config = dict(
    n_layer=16,
    d_model=192,
    n_head=3,
    n_kv_head=3,
    head_dim=64,
    d_mlp=768,
    vocab_size=2048,
    activation='gelu',
    norm='layernorm',
    norm_place='pre',
    norm_eps=1e-06,
    positions='rope',
    rope_base=10000.0,
    rope_fraction=0.25,
    qk_norm=False,
    attn_scale=0.125,
    bias='all',
    tie_embeddings=False,
    parallel_block=True,
    init='orth',
    init_std_qkv=0.0447,
    init_std_o=0.0,
    init_std_up=0.0447,
    init_std_down=0.0,
    optimizer='soap_variant',
    lr=0.00524,
    beta1=0.95,
    beta2=0.99,
    weight_decay=0.085,
    lr_head=0.0131,
    grad_clip=1.0,
    warmup_steps=200,
    schedule='wsd',
    decay_fraction=1.0,
    decay_shape='linear',
    final_lr_fraction=0.0,
    batch_tokens=65536,
    seq_len=512,
    doc_mask=False,
    train_tokens=174300000,
    steps=2660,
    dataset='wikipedia_en',
)
Each number is 500 + 50 x the weight over its row's rms, rounded and kept within 0 to 999. Layers, rows and columns count from 0. Numbers have three digits each. The size before them is the row's rms in percent of the matrix's.

# layer 5 MLP down (transposed), 768x192, rms 0.0899, rows 648-664, columns 0-191
121:477460531473513420541451475451411454515474519469461540426454491530490561475412505537514419466492474539515522451439521580460390473549581601550538455494384425503501518492501425453493457519410516524559485477542458475501514606504576510476398576471452575467565527426500446538466416531526534556598549403552512452413386549596536512556381474508426598569501489484565512486444611466503505508421455540498474530465534519466508524481452495472506561508518400536491496537519520475568516560498552593502496515495538551424480438543464442516496482526623487480514453509484490474542399563437507443
096:541493559515611598605444458521583463475547455557453526500584563429432405477475530537535528491419543493554524457489375466490544475551504534533462544570531419570508472546561501406365473440471476457513581526533519382508581544517544469489428492510494523481605469542446467441471494422467554509510495481471524522511539527462518489536465445490501427556535475487451551466489499544562568517582411499446480514505511492540448506509504482457447482434644470603514485466514419556433511375460510624466470524464581544605512499435496507501501467509538495476475495457439561498516547570438523457
094:519491531494566448522505374519551484575522445514437577523501574526435522536490542419521582511501483450545507538463545512565525523533547473521524468444520498556530433519583574463431485592297477477391500506553497446503505543490582475536509518586452526515485447517501453609531481544578568485477506535501460419481478490513397559424460474526444462525427528524556467499528541453474479418550492426576528419472498432422468541460534528452477546413522471600533608525553504565428471530466475508547609501444517481494510447534499475512513560523502501490476381535556524380475421547441486545
087:441562527466404515511558547491555562459500502536539528555495446504548508510535580405542480571446489528502491359575482555559513520492474441431527401509484498434535515423527488502560501547547612490488511473521475461466570497508518536461451474514557465574455455522394425467473469433515488467497525430378513557478438618432514535535482500479443442504563595613576557491522466534465506357519433431506537409495524558547481487410507490440465629489598512492482468545459467504548560530434399519435548505496472533514555463352452508540480510478451485500488547489505471446480529479531564499
087:566495568493530544549428562564480441530525551542453474498478638449542501469448445428492418543583591546474454482498423548524551482549484550446471500507530489618453467528556466512510519580507496500415532551494544480595445535482559540405504596480546528505502517501538462442516484472449458488496575421487551490443514467444448532535463500531489506533446560481467592486500483476558465531530457499458551579454612444576501547404544441527468524450552387498460530444392556426519425571465430452457585444450451546532401501470522483550487442510589487503561521486461456435559388547521589497
103:495510496566545565487508547508452453447519579437495528516503524583432457474552499418528471463511539472463553520446473516480437562522533493403455450534509534608462428499496536453539436512380431457439495556565544507524516456503465589567499589425641571456439575438578483450547480478442538562465448442575462488508494464537470537526619463521482561488571487536446454489446571509502505560375481472483537476537546512497510444557486568467486473455483506511471490531497499537569476600521407477477501387418509567452526518450564558502572471408415436477515499532585390577498495409500486537
096:454555537509533510455576528512419472472572484593523561572469557493496538545560531442492481508544468539546511493446378440508557502536482500492591535475514562591469418439443415449515466553515539482514510425534560429527428478499502524467527501474374509419401511449426468563522560532504534469492507510479521598372552556512541527484527385467494563420478525591511523462443420554544522601506438541468498432543475478486515504444521344459529499590495520505487552513441446502608526560511536501438512506464401457549475610507446496467561480470453508530471640515512498528485465503470574498
105:479419490510577493566551576533582537516508414508500519581391474503554578522474431401465472463415469496437525539523546489561488604560511540457448469488483428451503586556590451539465464472600483436525560522473387534428514500519552519549549498486455569400465436602558476472509587458569560552496503446536496471511469506431529469454450482480446504580433463533470630496516518511525516574444571537508530592555513418535536504477469483442559495446467514459502609472492467475563553414455560489511537377520445534487488473472465485461539473479472548434496578514585480463591511522480584520
108:518525421519480432518518553571445556466476510500455520517509534440529551591549488484534507400591347521503458466444534544462518481470474532471476441446537572507473439472400537484573497480422501494461505447585466561480551486502558587517388573538495468458502499511553472442382411372599564458465572490485446471472512559401571641529441513500568524409567589525401465462580457537534541472446541509481578500556471474491518491509494497525516438461476553521526456525512478556472485467476413535459506485484516562484561568421500499527486517495563539469480432499488390464452523430567533451
090:521512453537480408474512462548426434458545516495489500559417574475474531513454578446464488456450493474479447472559514455405575604532514475576487423612472434528454508538531515511539524459440400502542449482497504435503430534460482522518519557435455498516426526488510604484540467391533509528506456510609548577491489562484459601502525573484566552450488548522489419435436494532464526530407492537481502474501425449547564550514515493501512641480625515583479493401515496439519412528510484464449594532532487518552533542536452549520473491515476495393467592477468427363485503462490406562
096:467482471445445571468487420571440471511543482537549601447417482552456487515519493583476471387416523475512420560411502477445608531520541542492567500437598530574490368424466441519572400475500468473489464550439471454463471449507473457533511409387615437509490548543421564465488555457469462541563544432394559502469484464476491489457571436505518483475501498447546544451605500508501449439468499500558495545527516471492451574486392421523501473538545573528501620551447507425535505485503582449475544536493425468478433526548558532568498538485499498441462458490488431516536534433517504522
101:512457516566519616466396450428461445540428569446475456560518585548519574444435518456381569440419471484573483458486488505473516469578391507563554503457554519474542542506663483600436542521476537472419498488533513429477422524452542542428473441510475411507510548442584440477487531500554506518467420474534516456485545458528483576479463547578437448451512438415489509420463476494507409499537544575428510472503411578514459534453567466493487477508504508531496496554522532551575541439607500459422506486532518519577535595500490528541432517473485449484516535525507487495548469508431601425
091:463514584554540575445469484444543489534521503553533515641446602536577462530402611444443435472540494438526524413568500567521542456476454495454546468474475453482484481590530494538520441590535465591503486503533449626474585542479513450521572475612468488529483595498545539438478537491539457459420503482471534566454525474512554515580566488456516542510569496525500471472504468452494498438532459542576541542536529512587545559490562527499496466628450496514467575525436462398524552572487569568437547438499431500418493442477566480482576516455442531472513545437449560416503528431542432464
094:477414485463426550469490445413525430522629460563468539489437560567514390453495558500474535451519446573454369566523492479538533517532509499514492475512554554392462517493510478478468495508516526495459560538516415495579530535501413464486516393470624550525468626497426491467484503404524520594459480507559464493465557489547556538426492499579448418528462434469510493519544492532489546516505365473474511437516449483484422511504466441517458574494513559438414541455532413543512537468575575459468523538470464501460508568465565602583491515513537432439490466481366501575497488549460477551
111:591581530442457420425511515407492521574487547487478439551493472588456511582489566479434517580450636539465561545453480489529492617505578387444486488509536583529519467451483604565467470468515467442496474545473538502449621377521468441517519579526534455513421504454449441468478530568515553501530463476551510483548527503378529484503435506505480569444557538558464392576508494479510437534502531470468524527532484469422365550488584520526470514453537465538490497542454440459585438492534517488534457588513584561532480459605426542464524482462475514503479511491476467589529472453511456459
094:544525535532447436498511478487425593464578463467547391418565597482528443430445509472503530487597435529432563549560430544562445552580488578575469468537531474522491498534465516509541445581596437478416511521539526469584484527532533410501438441494530481479463517491368490467543474470504500516530504504452529577459526483468513511493568523456454455495508492471520544583457572522603518504627547514494546481526518469458394602470541527457423500453472513595501502570489451456520545482491468497439498459534440418465515638458462551476576487439481396607489466405494529521547437491500510431
099:568509443543469477475555417491423526488572502396597456495449513425620442424556463528551488485461543420531457529503450531515539540520442503490463487415488487487410580471542506564445526530439466469462538497604503502451537525510508517491550510516477547476455489518579461599416462481530638554517543563539549588502494500622465483511450582452519521473455528494529519485527423466518540499458430541533531552502513478561462494480522536540486461456541487521492500539489529514518432588401469409455480387347500556476450496430446522580551515529553449428468544620500506457534377554524491430
# layer 5 MLP up, 768x192, rms 0.119, rows 649-665, columns 0-191
094:444455509494588471510461498534518519628503526545348361562497459523449489508563407518488494518443460343521503459513629540501463552426523416476474529509486522470510470456487507543451571476449531554584510532634472521457515491562483447395493580463418523534475506471536344502405512517500489547452487554466528444542464493420502474531440494453534387551437459568466476504514499497547510482614559563563519493519438515435509468468438512512467496504557454550500540527456508517447479619411467537476542531486555531478507538548527498455532437545506462470494496466508573489545497519595467549
102:565641483528520545466549535529437620605518481410459491498533585485514564492446489538498494524489424619462480533497409458487507590506495512524460563474534441457451454444481466535574481516510482453420487508487513431540517522509497542454582465487517589405514634531517500511587497510450445497608426608481508577465501523449417504486490462436537472490464525461510508512493518534453564462434456491506551497548508509515484376568484579430410557457509493528544495484556555497478525479537433446497436435447470574514446511526454551443391591539437490431528460444504593458513431542467607502
094:523515395429443431379470449497471505514451562468500474484561489519420393507549564593543447624538490528612412498525563543481519526515540482478444533582528420468503502477588467522545550494521457518584398516409490467375452442515466528528540504518544539591539487447569568445498540502560505509570526579521505466460539517349572479493475542539431428494495490476509451563506483525468497408499589579449422455535471479479482554482581434522482480563458582545472565466442489481438466493470454411564528502515518537524543461442551549412514469578515499494434580529463467502483478468533477533
096:475451579442447499393567568541476502443429490571482450466474383557472558578475567500451527511394463533414515520461484445469577515517417519537501579518445488447526486502483555508551464527578526471482528436515475433450464552539463459526495504476389505545519525541498530503498516505473466459500458551536471584480533532573496514494503440413561461444522440461477512507490419580502560440474573529465531537464482570595435503493573520539484524520568540557484569563611566560486392449502491428450600505492430508554448434564545494456595527517553515574432406482532605401509541399495571509
098:536586464490457567493502474498510564617508505389482577482451494528491481502559487549424455632488496456468453444421571527509462439483508554486466501492421459534540556503416485515544530506536600517456603559389482516514478517547498486472459536583624505541429500475439513485557492541427485540508525533434415521569481530473504491495606594370536534438461452407442439516493536491502504468587496506425518406472490597524466466619524504519460505524528567525557460508457469434473453583471523559449518510555536445527477459512484472498342461590477430475452500459436531487545556509531490478
101:467502504559523486627469463526432546585475527578409426538525510560456615459471518507473537535521468439497408537466532457436589414552540420483469577425548477435487494466513519490518565470551589559474547544485519473401376543564441502563498428518455457510459428539430464472553556504489453551543457503543454540496509515467494469494495517446530584469520562448533475519541457535512522496521604527456435542458491578505514616587432371410603512451512521571542514569484492515529406449514511454429557461449445450457522452480454447435517571430438499478512485490459497488485583504460583490
099:492505516434448471464473453528497437581550461491410552480418499512480529448542498503481589579552459582539499392503565445522566473482475560534468579476498441523521523457465462549601458515413513474486404530462513543549506548545461593451534511527446397536514422566540521568479557503563419536590516509539424574615481461552445403509514419541477485446569470545477390469449457564552582561432493515432466525536511340461536517528519431459547455517474540498555525619461521470564495500447493483511562510550560547392472470516461490609520524444495519492485473473561442499538481536513534514
106:482494532508497423397476531539570499530491485479474510509487568459567510461543482472391511506397453442472432527460458561463512351423544499548494590423454501562537527496510548496505405506487567553586473468487455523484410581542619476423489468502567539547450471436521467487535415511481526429449584503478551524553485605463507482622470497466473430408538485492443477493473468524500615544457453545431456579538510477571572489521449453487477440536546454517526544474499581528567531547516437483515584517542406442575550487536474446518571510545551434580576513487552471388490501521476515578
097:473466464494493489455454533501570585553475550504472546501538464515413425481490447469524563549503511530383479477491480510542570386505495514527470479494402597492591515567524517434565565524472502619483547532498432497527469484599489455501458353451524510497487474575547405589526510452479469499522561438501474454609526479565492589482522445536496469445498525479513524484507537474516486495576421541576480427578563513521539387635498483553544493606408531516436587519515602538450394533522505417430473576485424462481518523504518494419511515469529569479454519487520570524512473564427531518
092:603460400505533536546485504440471499505553451365402447470513459448464546491429584398540519562540444504483504474467434508562465463479462556507524483542530473496499513605603487493440661427540526513512436459561518529563474458488534480541420462480547543474509545553590451433451592405490485494523540535511433431495465586519496485449462496483480559459449509408545503436398577498469501527560486485521440480547551500592512570557544546521572499511497467560529524461532499523579504516455504536516426437420446482564449465410396516526491537511523475585448442575468524538521462541531389479
096:429492586410610457549539568563469525413492325507564534485569396503444470470541505565556479468539558464519502531502530479558521438461428513526494477508504506467498440473499470526491587402549451465436479431530478435539442441607495517533546439582581489491517477458546450440502510485542523503498514546519543598530491447548527515481586579476571497462511592477465525472493449495505590492499531410421489518519578492461484551503414390500540449556484488551478514492462429451433518557439503520447501573535452538481521508500474569516433632449500495501524509621636483532567523479446535481
098:466529539482559576522532530418524530527496492560511515499572517544511475588485512477483622513513478520412535545540546516424454464549577543488474556520462508529446462486499524487472498342494493549381480482440372474581542515470434460447572562397450536418496464487414569553479506574474581524583482539505346511466527542550560574531566495496538439501489420482522410459461461468431568461511439486490526483424418445580546485510510441529501578525471495518477509630503460566474484473436469528551516359555517509526493491510523514464488507456490475526465440405483551514425422577505504501
093:525544557449498465519496494535543538462467479481506500536429404425540572504481516467436409578482468520499556430474491507504539481476419532506506586493483440567540479537471585547540551449505513557503503495521520446499439468544560563496486465601535469522416487461586464514462516531483499414535573433581538406581484533535464502504539512450493505466481555446506490467506471441381543475472500408588510454506577515474587545511513562519513415504507469528515455495546499432334528549373520499428434542533568484447481433456483578547529543542567528523476537557580527406384425467471512338
106:534467550565481522581452502481415511504477456551486531456420552600462594475488546612511571538427615480447476518484545544402476451500530418531459564483491490458449516433450443456469470493530450591475489543471500477451531421476444540492515425458601513481452459396584438463562474523545546468545425483482497463512473427423577400512513529428492419517454545470559572433479563426441494493500553438519464476490400456432498542514623540516472467513487453529474436504455516522467461449441440510529508494488507527435568541493439594561451464589507519510438539535539471529470508464469584648
100:409497487514525554433469495497468511541584527530428568551528469459573598528407497525472436460481610479467480476535527583391499505451460444396542527431470506538528503538547469490453538482356521573518573514459441540427514515451519614444557487524603465462455404490487610542500558504521455418532449534475401509464464475404534449507497569438540549504425581505487539455438461543455503445456413539473536518411528432448520464485476497522519509510496470527475521545535589590493482549467547513505510600502531440509547550506381507507497469598479537530514602560564477483486575534556495531
096:505531475530523506469546350567457556451583460440484604476498618526466509528546508465519550558450431567585408559512455439512486539406476535509485498500467497507468478409541393428494473494489549416605483533507448508520499457489496517530506503528476533461503573506570493528565562580547554508532662453491524522493516506600515439475520472519493490444462519506484608492483524519496560489454416542572514510536449488529400459610520500479505464458476564521500535449560493575457471420378515498455407435505561538454471531418479545578487545540494435458540501475471605520489454597439451426
090:460462496498428492552445490631573487599515496523495512506468425554487466496445431531583593450467487425501465452535537456506447406485530430459519517539479463439625514465479528523442431463498412434491400512468470587446429467504522479497515545430523544591559564538560488501470516608458469490512461504478530452534482474613472606530513572456598409564502540499543564513513410522456450566534479450456451537490499480411480444498490556441569531515522566449425546548542560490495518478523394514558591494441505394444541501483472412526433475402467455510563506534431533549518520549546497468